Each number is 128 + 24 x the weight over the matrix's rms, rounded and kept within 0 to 255. Layers, rows and columns count from 0.

# layer 5 MLP down (transposed), 640x160, rms 0.176, rows 557-578, columns 0-159
[[125  99  77 178 148 132 160  88 173 140  83 133 150 132 121 119 129 123  90 118  86 125 132  89  88 150  85  98 100 129 147  66 146 120 145  90 111 156 159 142 110  82 157 104 114 103 137 136 147 148 116 128 131 176 180 139 174 114 134  99 145 186 112 128 149 100 104 151 114 126 125 149 140 115 126 109 120 124 100 155 130 135 138 137  94 138 125 109 156 116 132 118 150 167 128 126 114 140  90  99  96 130 132 115 156 120 161 141  79 135 135 140 163 115 171 115 134 113 113 116  94 155 132 123 122 125 101 124 144 121 106 131  81  99  96 126 163 142 128 118 118  97 172  96 161 130 161  85 135 106  89 170 139 100 162 141 123 134 154 165]
 [112  99 169 104 100 131  65  99 148 143 127 118  98 116 112 156 185 146 126 128 106 146  95 170 117 118 104 145 123 146 110 153 151 120 101 132 128 153 138 152 127 116 121 145 133 129 133 138 127 102 143 125 137  93 132  97 134  97  91 128 119 129 111  95 114 134 116 137 116 128 149 130 137 125 124 113 136 128 135 151 119 148 120 110 151 123 134 150 123  96 141 118 174 123  90 105 131 101 167 105 140 129  84 153  85 133 147 143 125 107 103 125  85 156 108 116 124 143 105  85  90 102 129 141  92 101 174 131 182 128 124  97 128 125 195 106 126 112 129 115 119 154 140 148  90 113 133 122 118  80 121 127 145 104 156 127 157 126 132 135]
 [ 93 154 154 126  96 130 144  98  59 159 137 108 104 172 128 133 137 135 123 143 157 158 143 114  74 126 168 130 169 153 130 166 102 100 117 156 149 154  96 118 125 153 101 111 129 168 152 171 134 147  75 106  90 134 116 109 151 161  84 171 169 113 112 130 141 122 126 135 137 156  97 138 139 138 115  85 147  95  99 162 119 147 151  97 115 114 158 111 126 151 145 141 128 144 155 117 158 124 150 105 126 163 116 136 115  91 125 115 139 134 133 145 145 137 125 134 113 126  60 122  96 118 114 155 117 131 124 180 161 105 126  91 128 162 119 151 133 116 118 162 144 162 113 109 104 159 132 127 137 137 125 113 143 108 130 157 152  86 106  95]
 [153 107 136 159 114 140 146 113 125  79 120 171  95 135 105 142 112 132 138  82  66 138 156 108 109  86 115 124 126 146 164 138 137 108 139 147 128 145 121  82 145 115 150  93 151 136 144 129 112 132 132 127 122 101 126 140 120 145 162  98 136 105 108 161 156 135 135 150 138 100 117  97 103 106 141  99 132 146  70 134 103 135 131 159 129 134 171 131 123 136 129  95 102 131 156  71 152 185 179 137 121 117 129 142  98 105 146 104 125 144 154 101 124 128 147 136 118 135 134 118 146 149 149 115 150  97 120 112 171 136  65 109 159  92 167 145 108 119 102 130 133 154 190 148 131 119 158 119 105 123 153 137 112  83 146 130 121 157 118 101]
 [136  46 128  84 130 115 123 160 142  75 138 149 158 103 143 149 110 144 153  59 164 130 170 187 151 145 108 130 143 156 120 122 154 164 131 172 109 125 108 160 153 118 106  66 114 113 129 113 119  92 116 141 119 143 105 143 137  92 126 118  99 109 113 106 146  96 118 128 148 145 129 138 114 157 163 107 122 141 144 103 118 131  83 146 127 123 142 140 151 167 148 122  55 123 111 174 123  99 111 201 127 162 145 140 108 123 125 109 128 143 106 125 116 143 126 154  84 166 128 152 132 115 139 111 115 129 145  75 131 159 127 109 101 102 125 152 123 114 118 120 161 124 149 143 136  97 116  85  80 103 121 155 130 143 139 145 175 132 154  99]
 [140 146 143 120 126  96 151 155 118 101 138 114 108 116 182 146 159 111 172 114 126 108 131 120 154 206 140 145  87 129 121 113 122 127 105 138 126 143 126 157 113 130 128 119  77  92 105 131 102 197 111 167 112 117 160 124  81 149  73 138 151 150  80 132 169 101  96 129 174 137 134  85 104 112 154 165 113  89 145 168 108 142 126 101  95 142 139 121 129 104 113 130  99 134 129 145 100 169 112  68  96  92 166 158 108 108 178 167 117 130 128  91 101 131 125 151 116  96 150 118 117 114 160 127 135 110 121 151  97 156 122 151 103  93 109  91 150 106 105 129 119 161 113 134 163 135 170 100 128 122 156 105 174 105 145 129 127 116  96 178]
 [113 176 149 114 115 119  93 124  90 114 104 157 123 164 115 139 138 133 126 141 146 159 108 145 138 152 127 123 160 103 130 124 130 136 127 116 136 148 117 122 127 152 144 127 138 134 106 127 115 145 118 154  96 133 150 107 120 149 115 134 113 107 148 113 122 140 132 109 133  67 123 107 126 171 113 123  58 154 104 130 208  76 115 118 112 111 161 132 132 111 152 154 127  63 137 147 135 134 151 178 124 130 152 140  90 128 125 150 112 151 133 133 118 140 156 136 127 134 107 136 154 108 128 134 123 133 122 125 128 140 104  91 111 144  99 106  94 145 120 143 106  81 140 118 115 134 114 100 139 154 119 154 166 140 151 164 132 132  89 140]
 [116 126  87 117 142 152 126 133 122 140 125 146 110 107 129 124 126 127 122 149 119 116 162 131 187 116 165 116 106 116 160 170 105 147 137 112 129 113 131 108 119 145 165 133 145 118 127  97 131 136 100 167 145 147 113 152 109 150 126 122 151 150 191 105 103 111 113 177 123 136 120 118 106 109 116 102 149  80 146 118 105 114 175 149 126 123 108 182 129 100 161 165 113 128 117 184 123 133 107 142 134 121 135 144 173  91 110 122  95 116 138 128 130  91 142 142 142 111 111 136 188 137 106  99 147 126 102  96 149 164 121 127 172  74 159 125 102 106 107 112 151 125 142 171 108 133 148 104 125 100 137 142 146 159 159  99 127 125  72 147]
 [140 132 131 123 128 143 156 157 105 125  95 180 146 126 152 106 131 139 103 143  97 131 119 112  91 127 158 110  79 149 146 141 132 148 124 160  85  99 108 124 109 162 155 177 132 111 162 110 110 107 124 172 150 121 169 145 117 126 131 102 135 185 102  76 106 155 143 132  67 149 108 148 146 110 131 140 121 118 153 107 124 157 106 107 134 115 165 103 141 126 131  86 120 140 117 123 127 167 137 159 118 129 136 119 118 135 147 162 147 145 162 166 173  81 168 158 112 129 119 117  82 122  92 153 147 131 190 127 164 191 116 118  69 102 114 164 114 114 143  95 144 139 100 180 134 128  90 112 103 102 126 155 110  69  79 107  97 135 178 101]
 [121 148 143 146 165 140 154 152 161 131 115  81 126 160 160 107 132 161 137  87 144 132 124 103 125 154 157 104 139 109 159 142 119 148  97 144 136 119 157 158 114 181 113 130 157 128  98 117 100 129 112 136 113  97  47 127 149 128 130 109 169 107 145 159 162 109 132 103 116 108 157 164  86 113 142 151 163 125 156 135 119 183 106 165 116 127  67 161 112 105 115  93 137 117 103 110  92 151 101 102 112 110 130 127 119 142 115 121 124 130 114 124 131 102 103 116 149 114 171 186 129 143 110 153  94 128 130 123 156 115 118 131 120 164 114 131 103 136 120 136 110 128 143 125 141 129 178 139 101 116 142 192 161 121 176 147 145 114 115 125]
 [112 153 121 129  86  96 102  97 128 108 124 119 106 121 107 118 149 126 158 177  88 113 123 133 129 109 114 173 122 145 156 123 145 121 161 179 175 148  93 104  98 101  74 101 134 134 138 121  92 143 141  90 124 138  92 121 131 121 110 137 105 126 135  79 143 119 184 135 124  98 130  85 153 102 120 142 125  97 129 140 109 135 110 135 118 137 130 154 117  97 158 170 172 123 167  84 124 144 149 108 193 180 145  97  93 138 168 110 179 102 148 113 122 141 178 120 116 119 113 126 173 120 128 103 109 140  90  84 122 112 165 145 100 136 160 166 121 165 136 162 144 136 155 152 127 118  88 104 102 179 125 135 100 168  80 123 104  98 129 122]
 [138 103  92 144 171 108 159 101 158 110 140 163 126 129 157 116 117 115  97 127 124 108 121 159 138  97 116 156 114 134 100 120 123 143 148 129 156 131 101 110  82 102 126 103 155 102 107 143 132 142 135 125 136 117 123 106  92 143 128 168 130  92 140 105 150 124 174 103 175  54 133  92 169 144 166  94 115 107 117 141 137 106 128 162 119 140 155 123 127 145 133  86 121 117 133 160 111 139 166 158 138 130 122 133 142 155 146 124  98 168 102 132 143 127 128 113  97  96 165 126 146 125 137 118 108 120 130 121 114 116 143 151 123 118 166 107 112  87 132 106 159  90 119  96 109 148 157 141 119 102 121 124 149 120  83 122 120 149 110 130]
 [117 137 107 117 107 153  68 165  84 177 130  98 145 159 161 116 136 106 125 118 134 117 139 149 103 166 147 130 111 142 132 131 108 127 155 102 202 169 140 125 100 145 181 121 142 128 127 135 136 122 135  98 125 115 130 123  96 160  90 136 149 135 155 133 152 114 148 138 112 106 110 148 129 135 108 109 162 140 115 141 147 178  95 119 156 204 137  93 141 141 109 158 125 152 151 150 108 133 131 171 136  95  91 133 170 105 104 165 116 147  89 166 116 111 131 122 152 103 155 149 111 128 118 128 105 122 125 130 120 122 128 134 124 138 176 155 103 105 101 129 165 151  98  96 143 103 130 132 137 127 140  79 125 159 106 150 116 129  88 150]
 [150 169 153 138 132  87 105 121 112 137 131 106 120 100 153 117 119 167 102 136 146 106 107 146 149 127 166 104 133  90  98 104 141 144 109 103 123 112  98 156 106 172 168 111 115 157 144 180  76 148 124 108 168 150 105 133 121  58 163 129  83 143  84  84 113  86 158 170 109 132 134 158 127 151 169 125 136 155 189 135 143  90  98 156 104 109 129 123  79 133 104 174 134 167 123 108 123 118 126 138 159 158 106 112 111 155 115 147 147 116 150 122 148 167 102 156 152 109 120 134 154  84 176  96 123  66 137  90  84  92 195 127 136 118 138 116 123 116 104 128 107 119 103 154 149 136  77 108 110 119 176 144 131 159 114 114 158 140 147 102]
 [112 110 112 119  84 121  68 120  96 123 127 129 101 104 160 123 129 201 102 141 158  70 149 159 134 113 137 117 140 143 118 137 119 152 130 153 118 141 138 150 113 192 142 151 143 129 125 172  81 146  85 171 119 133 163 123 146 129 142 135 156 143 125 142 156 109 156 139 123  90  87 143 137 139 159 146 120 142 124 102 139 142 130 163 130 141 149 121 154 151 152 141 125 146 109 133 111 124 136 154 159 123 125 113 120  86  93 103  77 132 111 137 160 134 151 110 145 138 128 112 140  83 126 110 146 156 123 150 134 132 133 103  86 130 136 133  95  95 125 128 167 169 139 105 119 124 132 143 146 111 142 109 153 133 118  91 122 156 108 170]
 [168 125 130 117 123 165 131  96 112 108 137 141 123 125 127 104 115  56 159 117 110 131 109 112 102 146 115 109 152 112 140 117 167  89 100 129 176 106 137 144  49 178 128 115 172  66 153 129 139 134 123 121 151 141  87 100 100  93 140  92 134 118 108 130 147 153 136 133 131 100 142  95 102  97  98 136 143 123 105 112 140 145 164 110 137 112 136 120 129 120 131 133  87 151 130 152 112 191  81 112 155 137 160 164 116 126 125 108 117 132 131 147  66  87 122 126 116 154 109 127 129 126 156 131 165 152 160 116 135 128 131 164 151 119  89 133 133 113 110 123 135 134 117 142 150 129 125 107 172 151 150 130 101 112 114 115 170 126 101 169]
 [153  68 129 107 154 153 140 134 113 112 133 134 111 130 104 134  89 108 110 142 140 137 120 113 104 127 150 135 135 142 138 160 129  98 111 135 136 132 147 110 139 129 109  86 112 138 118 144 105 134 153 138 116  85 130  95 108 128 113 147 124  97 154 150 104 159 104 104  68 152 113 114 119 151 112 136 115 134 134 129 146 150 154 108 131 143 133  91 115 103 117 135 155 170 117 139 110 155 133 118 142 123 132 165 144 108 158 119 127 160 133 128 139 131 144  94  96 124 158 105 129 141 116 124 121 111 147 109 102 160 127 117  91 142 105  89 137 166 130 134 117  98 134 148 122 150 144  89 165 145 119 127 138  87 140  92 134 134  93 117]
 [201 104 153 132 141 154 111 103 179  54 191  87 127 140 118  61 115  99 124 124 127 149 155 145 116 113  83 136 129  79 147 123 116 119 180 151 131 168 105  96 126  92 104 115  76 113  91 145 175 140  92 138 124 129  93 149 136 108 102 174 123 199 134 131 136 118 156  96 149 140 149 145 133 106 115  89 127  94 125 178 148  95 123 134 136 140 128 110 136 148 180  96 113 109 117 113 127 133  98 138 140  87 150 139 109 122 132  88 130 156 149 153 150 159 156  82 178 123 130  99 115 137 127 106  82 145 153 171  83 156 107 123 146  83  86 158 152 143 156 149 113 118 112 156  83 142 109 159 126 126  95 151 132 148 103 116 143 143 130 158]
 [145 164 160 111 122 134 107 145 117 146 150 105 114 149 111 100  81 108 109 156 158 136  80 127 134  97  96 142 144 145 118  95 133 137 145  86  84 125 141 115 151 173 144 161 135 158 169 210 134 160  91 145 116 127 144 131 103 107 141 110 164 145 127 175 128 134  85 108 139 111  95 131 133  70 117 114 165 134 143 157 136 161  90 156 212 147 147 165 134 104  89 137 110 160 115 130 143 150 106 149 146 176  83 150 130 138 138  99 111 155 105 112 105 114 135 111 129 142 105 138 148  58 152 144 111 140 131 114 166 126 122 115 130 140 115 101  94 143 113 159 163 105  99 141 102 185 158 141 164  98  98 100 122 115 134  81 132 136 124 112]
 [117 143 127 135 159 135 159 132 156 143 122 188 141 144  98 129 164 153 102 140  97 100 111 129 134 147  84 110 107 146 145 135 119  91 116 104 113  79 112 160 155 118 115  99 125 148 149 139 116  81 137  82 142 112  97 136  90 141 134 158 102 117  98  95 126  97 129 147  92 119 107 145 126 156 145 143 152 125 119 139 101 125 100 110 129 124 128 137 166 113 128 170 179 152 139 157 145 169 123 122 112 130 108 156 123 114 211 128 120 105 133 121 116 136 100 118 106 109 106 156 107 132 124 126 168 133 154 103 118 162  83 114 101 134 158 118 157 110  87 118 127 146  89  86 145 146 139 111 102 191 132 152 159 138 123 120 126 182 122 112]
 [114 107 139 127 173 131  83 145 125 156 134 107 121 102 114 142  84 139 125 129 176 154 136 128 132 125 138  92 130 107 174 109 182 180 116  90 134 117 120 117  88 119 125 100 140 150 141 148 128 160 135 125 127 101 163 191 154 101  94 133 178 144 111 114 146 156 133 100  95 177 124 142 116 138 143 156 111 141 106 179 115 102 130  94 148 105 135 151 100 116 153 157 120 114 112 117 102 123 105 170 128 116 123 135 132 141 143 171 102 106 116 161 100 128 136 131 162 132 152 166 141 125 111 116 181 144  95 128 178 168 179 120 174  97 143 129 117 111  76 133 159  96 120  99 125 154 143 128  86 134 131 106 153 137 117 146 102 133 139 163]
 [137 103  97 126 137 124  90 144 138 135 185 151 140 101 116 137 111 133 119 100 147 120 143 163  96  75 129 120 130 169  89  95 124 102 133 157 156 123 125 110  74 149 141  80 174 143 161 133 138  97 132 122 159 155 143 134 106 203 161 111 108 168 116 108 144 153 160 108  99  88 173 124 159 147 165  90 161 166 139  93 144 153 139 156 145 116 146  78 134 101 121 115 122 161  89 129 102 148 178  95 134 145  93 108 108 111 116 135 162 147 149 110 119 133 159 121 113 133 211 109 119 124 127  89 124 108 106 129 140 126 153 116  88 107 177 136 103 131 151 111 121 140 144 156 171 127 121 116  99 124 130  93 155 131 147  92 144 186 110 120]]
# layer 5 MLP up, 640x160, rms 0.175, rows 558-578, columns 0-159
[[148 100 119 146 180 173 139 152 159 125 135 123 127 122 134 163 112 116 160 124 129 116  82 110 118 101 121 106 112 124  97 102 126 102 149 166 102 133 147 126 132 131  85 172 142 113 117 134 143 133 129 122 136  85 128 127 123 124 160 136 116 104  92 163 137 153 171  86 139 160 139 147 138 178 123 105  91 118 108 138 120 100 166 124 118 172 113 133 127  86 122 140 122 119 193 131 102 119 106  69 143 114 137 132 170  89 118 129 118 140 118 119 173 169 145 130 155 147 153 170 137 139 140 142 140 174 114 119 143 172  84 143 136 137 117 116 103 141 116 143 109 126 134 160 135 172  86 149 136 133 140 127 131 127 105 133 116 137 122 124]
 [178 121 134 129 167 125 144 105 124 133 125 118 128  91 127 100 170 130 124 159 163 125 105 128 155 126 172 147 132  68  86  72 144 109 154 138 133 168 123 105 138 147 157 135 143 127 143  82 120 115 120 133 135 109 129 163 164 123 136 172 111 109 110 132 138 118 127 117 142 114 103  96 118  99 143 147 139 108 152 146 109 144 106  99 122 147 147 160 143  60  73 110 129 117 140 129  59 103 135 158 146 143  97 111 140 139 118 127  77  98 135 131 115 125 152  62  92 141 148 166 131 144 110 125  78 153 122 100 136 106 147 164 141 144 118 131 141 130 100 129 163 133 136 149 155 115 167 122 128 121 149 147 109 133 105  96 140 150 171 111]
 [160 100 146 126 114 113 164 128 101 147 146 183 123 140 136 115 135 107 136 118  88 136 119 120 164 132  79 105 114 132  90 124 126 137 117 126 132 144 120 113 141 146 120 148 136 110 104 128 135 148 143 109 151 165 123 130 154 147 114 172 107 153 149  93  91 167 123 123 166 112 141 112 189 184 130 116 110 115 141  81  91  81 132 109 143 175 130  97 165 134 125 103 138 127 158  96 118 153  81  80 135 142 162 131  93 136 108 127  93 149 143 144 125 129 132 141 126 176 143 130 148 138 111 157 119 122 120 136 117  97 135 148 134 123  83 136 126 163 137  77 146 129 138 107 112 126 127 104 168 121 109 132 135 134 162 144 147 136 132 113]
 [176 117 146  60 139  68 155 103  90 142 156 141 137  99 133 124 118  70 133 140 103 165 117 104 119 139 113 174 118  88 132 160 118 124 122 144 154 149 111 125 147 153 151 141 163  97 134 154 152 107 151 155 185  94 157  92 141 102 170  86 153 151 165 118 143  95 146 135  99 160 147 128 146  91 162  70 138 152 119 142  96 157 147 100 118 145 126 102 128  78 126 165 115 166 103 168 108 177 129 120 140 107 128 146 147 122 110 115 150  95 103  88  99  73 136 158 129 184 154 125 137 126 164 171  55 148 142 138 125 122 118 182 169 127  89 116  80 160 128 135 121  95 129 149 138  92 185 126  95  74 144 146 108 127 126 175 107 142 115 156]
 [152 100 123 129 153 149  72 147 140  96 106 106  99 178 121 146  65 135 141 168  99 132 149 156 150 150 141 112 186  79 109  94 124 153 136 165 100  88 136 117 142 107 116 108 118 113 137 103 130 150 144 146 107 102 112  90 132 133 159 173 151 116 120 143 129 120 127 100 125 157 111 152 122 113 138 159 164 111 119 153 144 115 136 154 107 112 152 112 124 178 111 106 123 153  89 117  65 105  71 170  79 174 138 177 119  84 119 162 122  81 138 115  95 134 134 104 120 111 141  94 129 124 137 118 113 130 118  90 149 153  58  93 149  98 144 181 103 135 124 135 175 113 161 186 133 140 101 120 135 164 155 121 122 128  52 139 134 135 142 153]
 [120 176 135  93 120  88 167 121 142  94 124 129 122 153 139 131 150 150 123 148 107 135 143 147 156  81 127 133 147 149 169 103  99 148 140 130 139 100 126 118 100 141 106 150 135 143 114 118 131 164 112 126  96  97 113 166 101 118 135 148 153  96 138 135 149  89 112  95 196  85 150 114 144 122  67 122 156 130 126 166 119 127 130 135 111 119 149 116 124 134 123  99 146 126 155 135 152 138 118 116 151 139 103 130 138 121  99 119 129 132 123 145 118 156 100 110 144 136 135 138 135 101 129 116 164 125 125 119 110 109 136 131 114 112  90 123 134 175 140 108 138 124 133 153 108 148 158  70 132 117 143 114 188 130 104 147 115 118 118 114]
 [114 135 140 140 121 109 124 137 146 126 121 119 125 113 163 130 160 154 138 129 107 136 102 121 121  91 165 109 113 201 145 141 148 179 130 115 114 114 115 112 124  91 109  83 149 134 167 139 113 108 148  97 110 100 176 132 155 105 142 143 120 136 150 122  81 135 144 136 128 137 114 178 148 108 111 149 107  47 152 124 143 178 140 108 115 128 159 132 128 140 126 100 110 134 137 162 137 110 151  96 118 112 158 120 135 118 105 114 154 136 123  88 123 151 169 119 126 118 110  82  99 129 114 138 110 110 151 135 119 161 107 119 168 156 114 120 132 119 145 162 103 113 139 110 162 102 128 127 129 148 162 146 131 105  99  74  93 112 103 120]
 [158 118 125 105 111  93 127 151 149 115 111  99 119 136 134 143 164 136 195 129 148 179 160 136 127 130 147 147 143 127 108 135 113 128 125 112 158 128 133 133 140  97  90 100 126  97 112 112 154 130 144  94  96 111 148  93 112 134 109  92 131 123 141 136 143 126 131 123 153 113  85 137 138 122 126 100 125 140 117  92 146 108  88 110 131  65 110 151 150 136 131 126 113 132 172 158 113 130 124  97 136 165 144 153 153 126 148 108 146 132 132 116 112 151  60  90 133 132 149 141 122 164 190 125 126  72 131 106 137 106 152 111 177 155 110 147 154 157 136 164 107 141 120 105 142 129 158 102 139 138 138  86 159 131 173 132  80 111  92 182]
 [135 160 113 103 118 160  94 125 108 116  98 130 161 138 158 142 129 128 169 177 105  91  79  98 146 150 102 134 109 153 108  87 100 107 139 123 191 134  89 178 132 100 129 155 105 171 127 135 133 183 105 117 143 139 144 153 164 117 170 167 144 144 149  83  85  96 103 169 131 127 136 115 101 145 117 149 130 116 142 108 109 136  91 130 108 149 101  96 117 147 150 121 100 107 164 145 106 144 150 192 104 173 107 142 136 113 131 121 141  79 159 112  89 155 181 109 118 136 117 119 135 117 139 166 116 147  86 100 100 156 146 133 148 123 180 132 127 139 120 128 146 131 112 150 174 102 115 114 154 128 142 112  98  99 131 113 106 163 138  93]
 [111  77 103 107 103  92 154 123 115 112 124 176 124 151 109 162 110 131 121 100 109 141 117 121 118 127 103 135 135  78 123 155  82  88 162 168 125 151 155 111 174 140 146 151 152 104 123  68 131 134 111 107 147 124 113 125 177 131 123 111 122  91 106  92 138 142 146 132 153 134 137 151 168 107  63  76 140 149 130 163 142 169  99 104 128 144  95 169 117 113 163 136 149  99 133 137 165 110 150 167 209 128 176 146 126 129 121 152  71 125 120 129 161 100 120 148 106 149 120  91 120 138 120 124 118  95 128  99 147 113 159 133 115 149  61 163 121 147  96 153 167 133  91 136 157 125 120 111 153 164 155 103 102 107 109 178 159 183 125 111]
 [154 137 116 106 136 121 142 108 125 124 141 114 137 138 147 105 114 106 147  91 125 126 160 114 127 124 148 122 119 126  75 105 109 153 145 131 112 164 108 164 162 149 102 158 127 134 112 130 107 163 112 131 111 122 144 104 107 141 133  74 113 131 101 132 128 127  96 150 118  95 158  99 102 142 117 162 141 111  82  87 138 159 136 103 120 157 144 102 141 126 128 117 121 156 161 130 110  82 127 120  95 134 167  70 162 113 112 113 147  98 119 149 126 165 144 114 136  97 129 146 109 137 131 122 129 139 134 152 146 125  97 121 145 129 138 133 135 110 128 166 128 139 131 136 176 135 117 118 167  99 125 170 145 114 118 113 145  82 149 105]
 [128 150 131 140 124  99 140 128 161 123 154 134 123 103 137 109 160 144 100 125 156 112 136  97 135  89 142 125 107 123 128 125 119 120 165 124  92 155 128 138 126 156 151 118 100 120 154 146  83 158 125 170  91  73 128 140 156 176 144 103 109 113 119 190  88 172 133 121 194 152 129 109 132  81 114 114 137 133  66 147 126  90 125 115 134 140 129 163 166 109 104 152 130 134 181 106 163 129 119 177 112  93  93 150 159 136 110 119 125 137 121 125 114 118 108 140 117 157 119 138 114 172 157 172 111 105 211 150 109 131 129 129 151 130 119 122 169  81 121 111 130 149  63 159 131 178  74  95  51 100 130 152 121 142 105 137 129 130 148 124]
 [165 119 154 130 118 112 111 157 118 142 140 136 129 108 157 177 104 119 136 145 100 127  84 107 166 165 106 132 127 141 121 107  97  64 110 137 120 103  85 148 123 120 159  93 125 107 110 154 206 134 148  90 130 124  93 101 122 103 141 114 157  99 177 190  91 124 189 128 142 108  80 133 116 139  94 106 111 122 149 155 147 137 166 140 150  94 129 110 115  92 117  81 199 168 142 109 118 129 154 113 115  96 141 108 150 131 101 163  95  64 102 105  79 140  69 134 101 133  80 118 104 148 126 147 161 123 147 120 193 159 123 139 109  78 144 140 162 155 156 127 146 140 133 115 111  89  80 125 118 151 163 127  99 161 134 122 142 123 115 159]
 [ 99 144 102  84 147 137 108 169 151 112 114 140 172 105 132 150 123  64 131 116 168 147 110 109 150 145 136 105 158 112 103 148 113 126 117 141 131  95 140 135 116 121 108 115 130 147 136 111 166 145 152  93 141 119 122 112 113 160 122 146  99 139 151  83 106  83 160  94 104 129 172 126 123 130 121 144 131 133 117 147 168 138 105 123 154 118 109 101 152 172 106 103 135 124  96 121 137 176 130 151 109 111 139 100 181 120 136 125 144 149 145 121 115 133 113 131 129 146  70 119 137 157 148 120 181 123 135 116 131 119 113 151 146 112 144 112 147 140 158 133 105 164 107 109 163 121  96 142 125 124 121 176 110 113 122 176 124 152 136 108]
 [102  85 128  83 137  61  71 106 117 119  86 124 119 155 128 138 151 143 105 182 104 121 121 112 127 135  96 113 116 145 142 145 171 149 100 158  54 147 165  82 127 138  86 118 103 156 161 126 106 130 139 152  93 140 120 190 104 126 122 160 111 147 113 141 147 124 139 173 129 127 141 163  79 132 101 191 144 135 145 128  62 147 115 125  96 151 115 121 119 113 131 106 139 147 118 102  89 153 103 108 122 147 129 126 157 153 149 137 114 171 103 141 156 129 188 146  72 131 138 110  79  89 125 100 115 127  92 135 137 111 104 153 109 134 126 154 144 115 135 140 159 107  96 160 136 170 111 116 137 130 106 130 169 138 154 126 146 118 119  86]
 [119 134 128 114 116 124 100 113 154 118 140 121 137 130 131 144 113 137 112  84 140 146 113 124 103 183 135 101 164 127 122 182 114 149 169 151 116 104 133 156 117 142 135 120 149 122 115 127  94 119 118 141  94 118 106 110 114 134 115 101 154 105 177 105 144 149 118 116 167 112 135 101 136 141 149 113 127 138 138 126 134 148 115 125 143 121 130 102 150 142 145 102 110 118 134 110 123 108 102 117 107 126 108 138 163  99 127 174 134 148 112 128  86 109 129 144 169 125 133 128 136 125 104 115 157 103 147 104 160 130 145 140 157 133  99 126 126  96 139 119 126 162 121 110 115 135 109 120 125 119 145 141 115 149  86 162 116 141 127 111]
 [136  79 101 139 122 124 112  91 114 153 106 118 133 152 109 166 100 126 147 145  89  73 141 133 135 134 175 139 119 149  87 146 154  94 134 199 107 117 102 164  72 105 131 142 186 124  91 120 121 163 139 110  99 155 148 148 129  91 151 109 102  88 130  67 141 158 135 122 154 100 117 112 113  79 108 157 127 170 131 130 104 133 155 138 106 107 111 125 142 145 130 122 130 122 148 153 151 128 117 155 186  92 135  94 185 123 127 137 164 131  92 142 114  97 145 133 134 136 101 140 115 164 149 138 122  96 161  87  93 169 165 103 101 167 167 155 154 133 158 161 118 128  87 179 157 122 152 115 155 125 162 131 104 119 115 128 141 102 107 111]
 [104 138 191  70 139 110  96  75 157 154 122  92 175 134 106 100 151 134  88 119 108 119  92 155 112 156  75 105 127 106 118 148  91 152 136 105  59 148 129 126 174 154 142 147 151 160 100  99 114  73 114 125 117 149 148 137 149 172 176 108 114  98  91 140 152 133  65 121 138 129 115 147  95 128 174 111 122 132 157 140 119  77 143 120 142 169 101 148 134 120 155 120 111 112 101  83  91 140 123 106  84 163 151 149  79 125 157 119 112 153 175 149 133 142 148 155 114 134 160 132 143 166 142 111 102 149 105 134 108 145 118 162 123 137 114 151 148 139 134  93 122 118 105 155 144 131  74  83 111 111 105 118 110 140 129  86 104 107 135 144]
 [139 131 121 156 131 122 116 132 136 109 154 111 126  97 167 129 144 124  83 108 148 111 115  99 180  99 157 141 135 116 124 140 146 145 129 168 112 146 109 157 147 161 135 160 119  98 158 105 155  93 142 166 100 125 118 126 120 120 125 109 135 117 111 175 128 135 133 109 155 129 161 133 136 106  94 146 100 120 152 108 104 118 136 107 112  79 140 134  98  83 125 177 122 145  84 112 141 112 133 143 134 107 148 114 117  96  61 133 122 161 119 149 107 133 144 109 137 106 123 125 123 162 117 154 107  97 144 143 127 129  98 176 134 145 145 159 118 124 102 121 101  81 152 190 128 144  80 139  70 130 129 108 120 142 140 178 112 105 138 141]
 [117 112  67 118 154 155 134 142 156 111  99 123 117  79 108 116 169 131 113 111  92 142 126  90 127 155 128 115 121 142 147 138 122 146 144 130  87 111 164 127 154 158 127 148 124 112  85 134 149 114 146  84 109 123 109 127 159 118 170 175  81 145 135 155 151  99 139 120 139 100 126 101 100 121 155 151 142 151 117 137 118 108  86 148 129 131 143 105 165 114 190  55 128 125 121 134  95 143 148 138 140 118 144 137 122 138 127 112 122 117  92 151 157 156 154 101 115 118 168 148 142 128 156 110 108 152  76  92 132 100 113  88 139 112 143 144 180 117 154 151 144  54 142 113 113 120 101 124  94 118 132 111 145 154 137 153 123 119 137 119]
 [106 153 153 114 139 102 139  90 127 129 114 135  64 142 143 117 153 158 103 199  82 167 127 126 147 135  74 101 135 161 127 140 174  99 134  99  90 167 152 171 103 109 108  89 116 149 103 122 162 154 149 141 170 158  86  91 169 133 165 188 145  99 174 147  78 122 138 155 142 139 125 147  90 114 154  90 102 117 111 110  94 140 131  96  95  90  97 122 173 143 145 116  94 121 159  84 153 132 118 132 128  84 157 148 113 119 140 141 113  78 132 131  90  82 143 133 139 144 136 146 170 138 119 115  85 168 124 147 162 117  80 183 127 139 173 157 139 164 160 152 119 113 126  90  80 154 135 121 115 134 119 135 107 145 126 112 145 139 127 141]]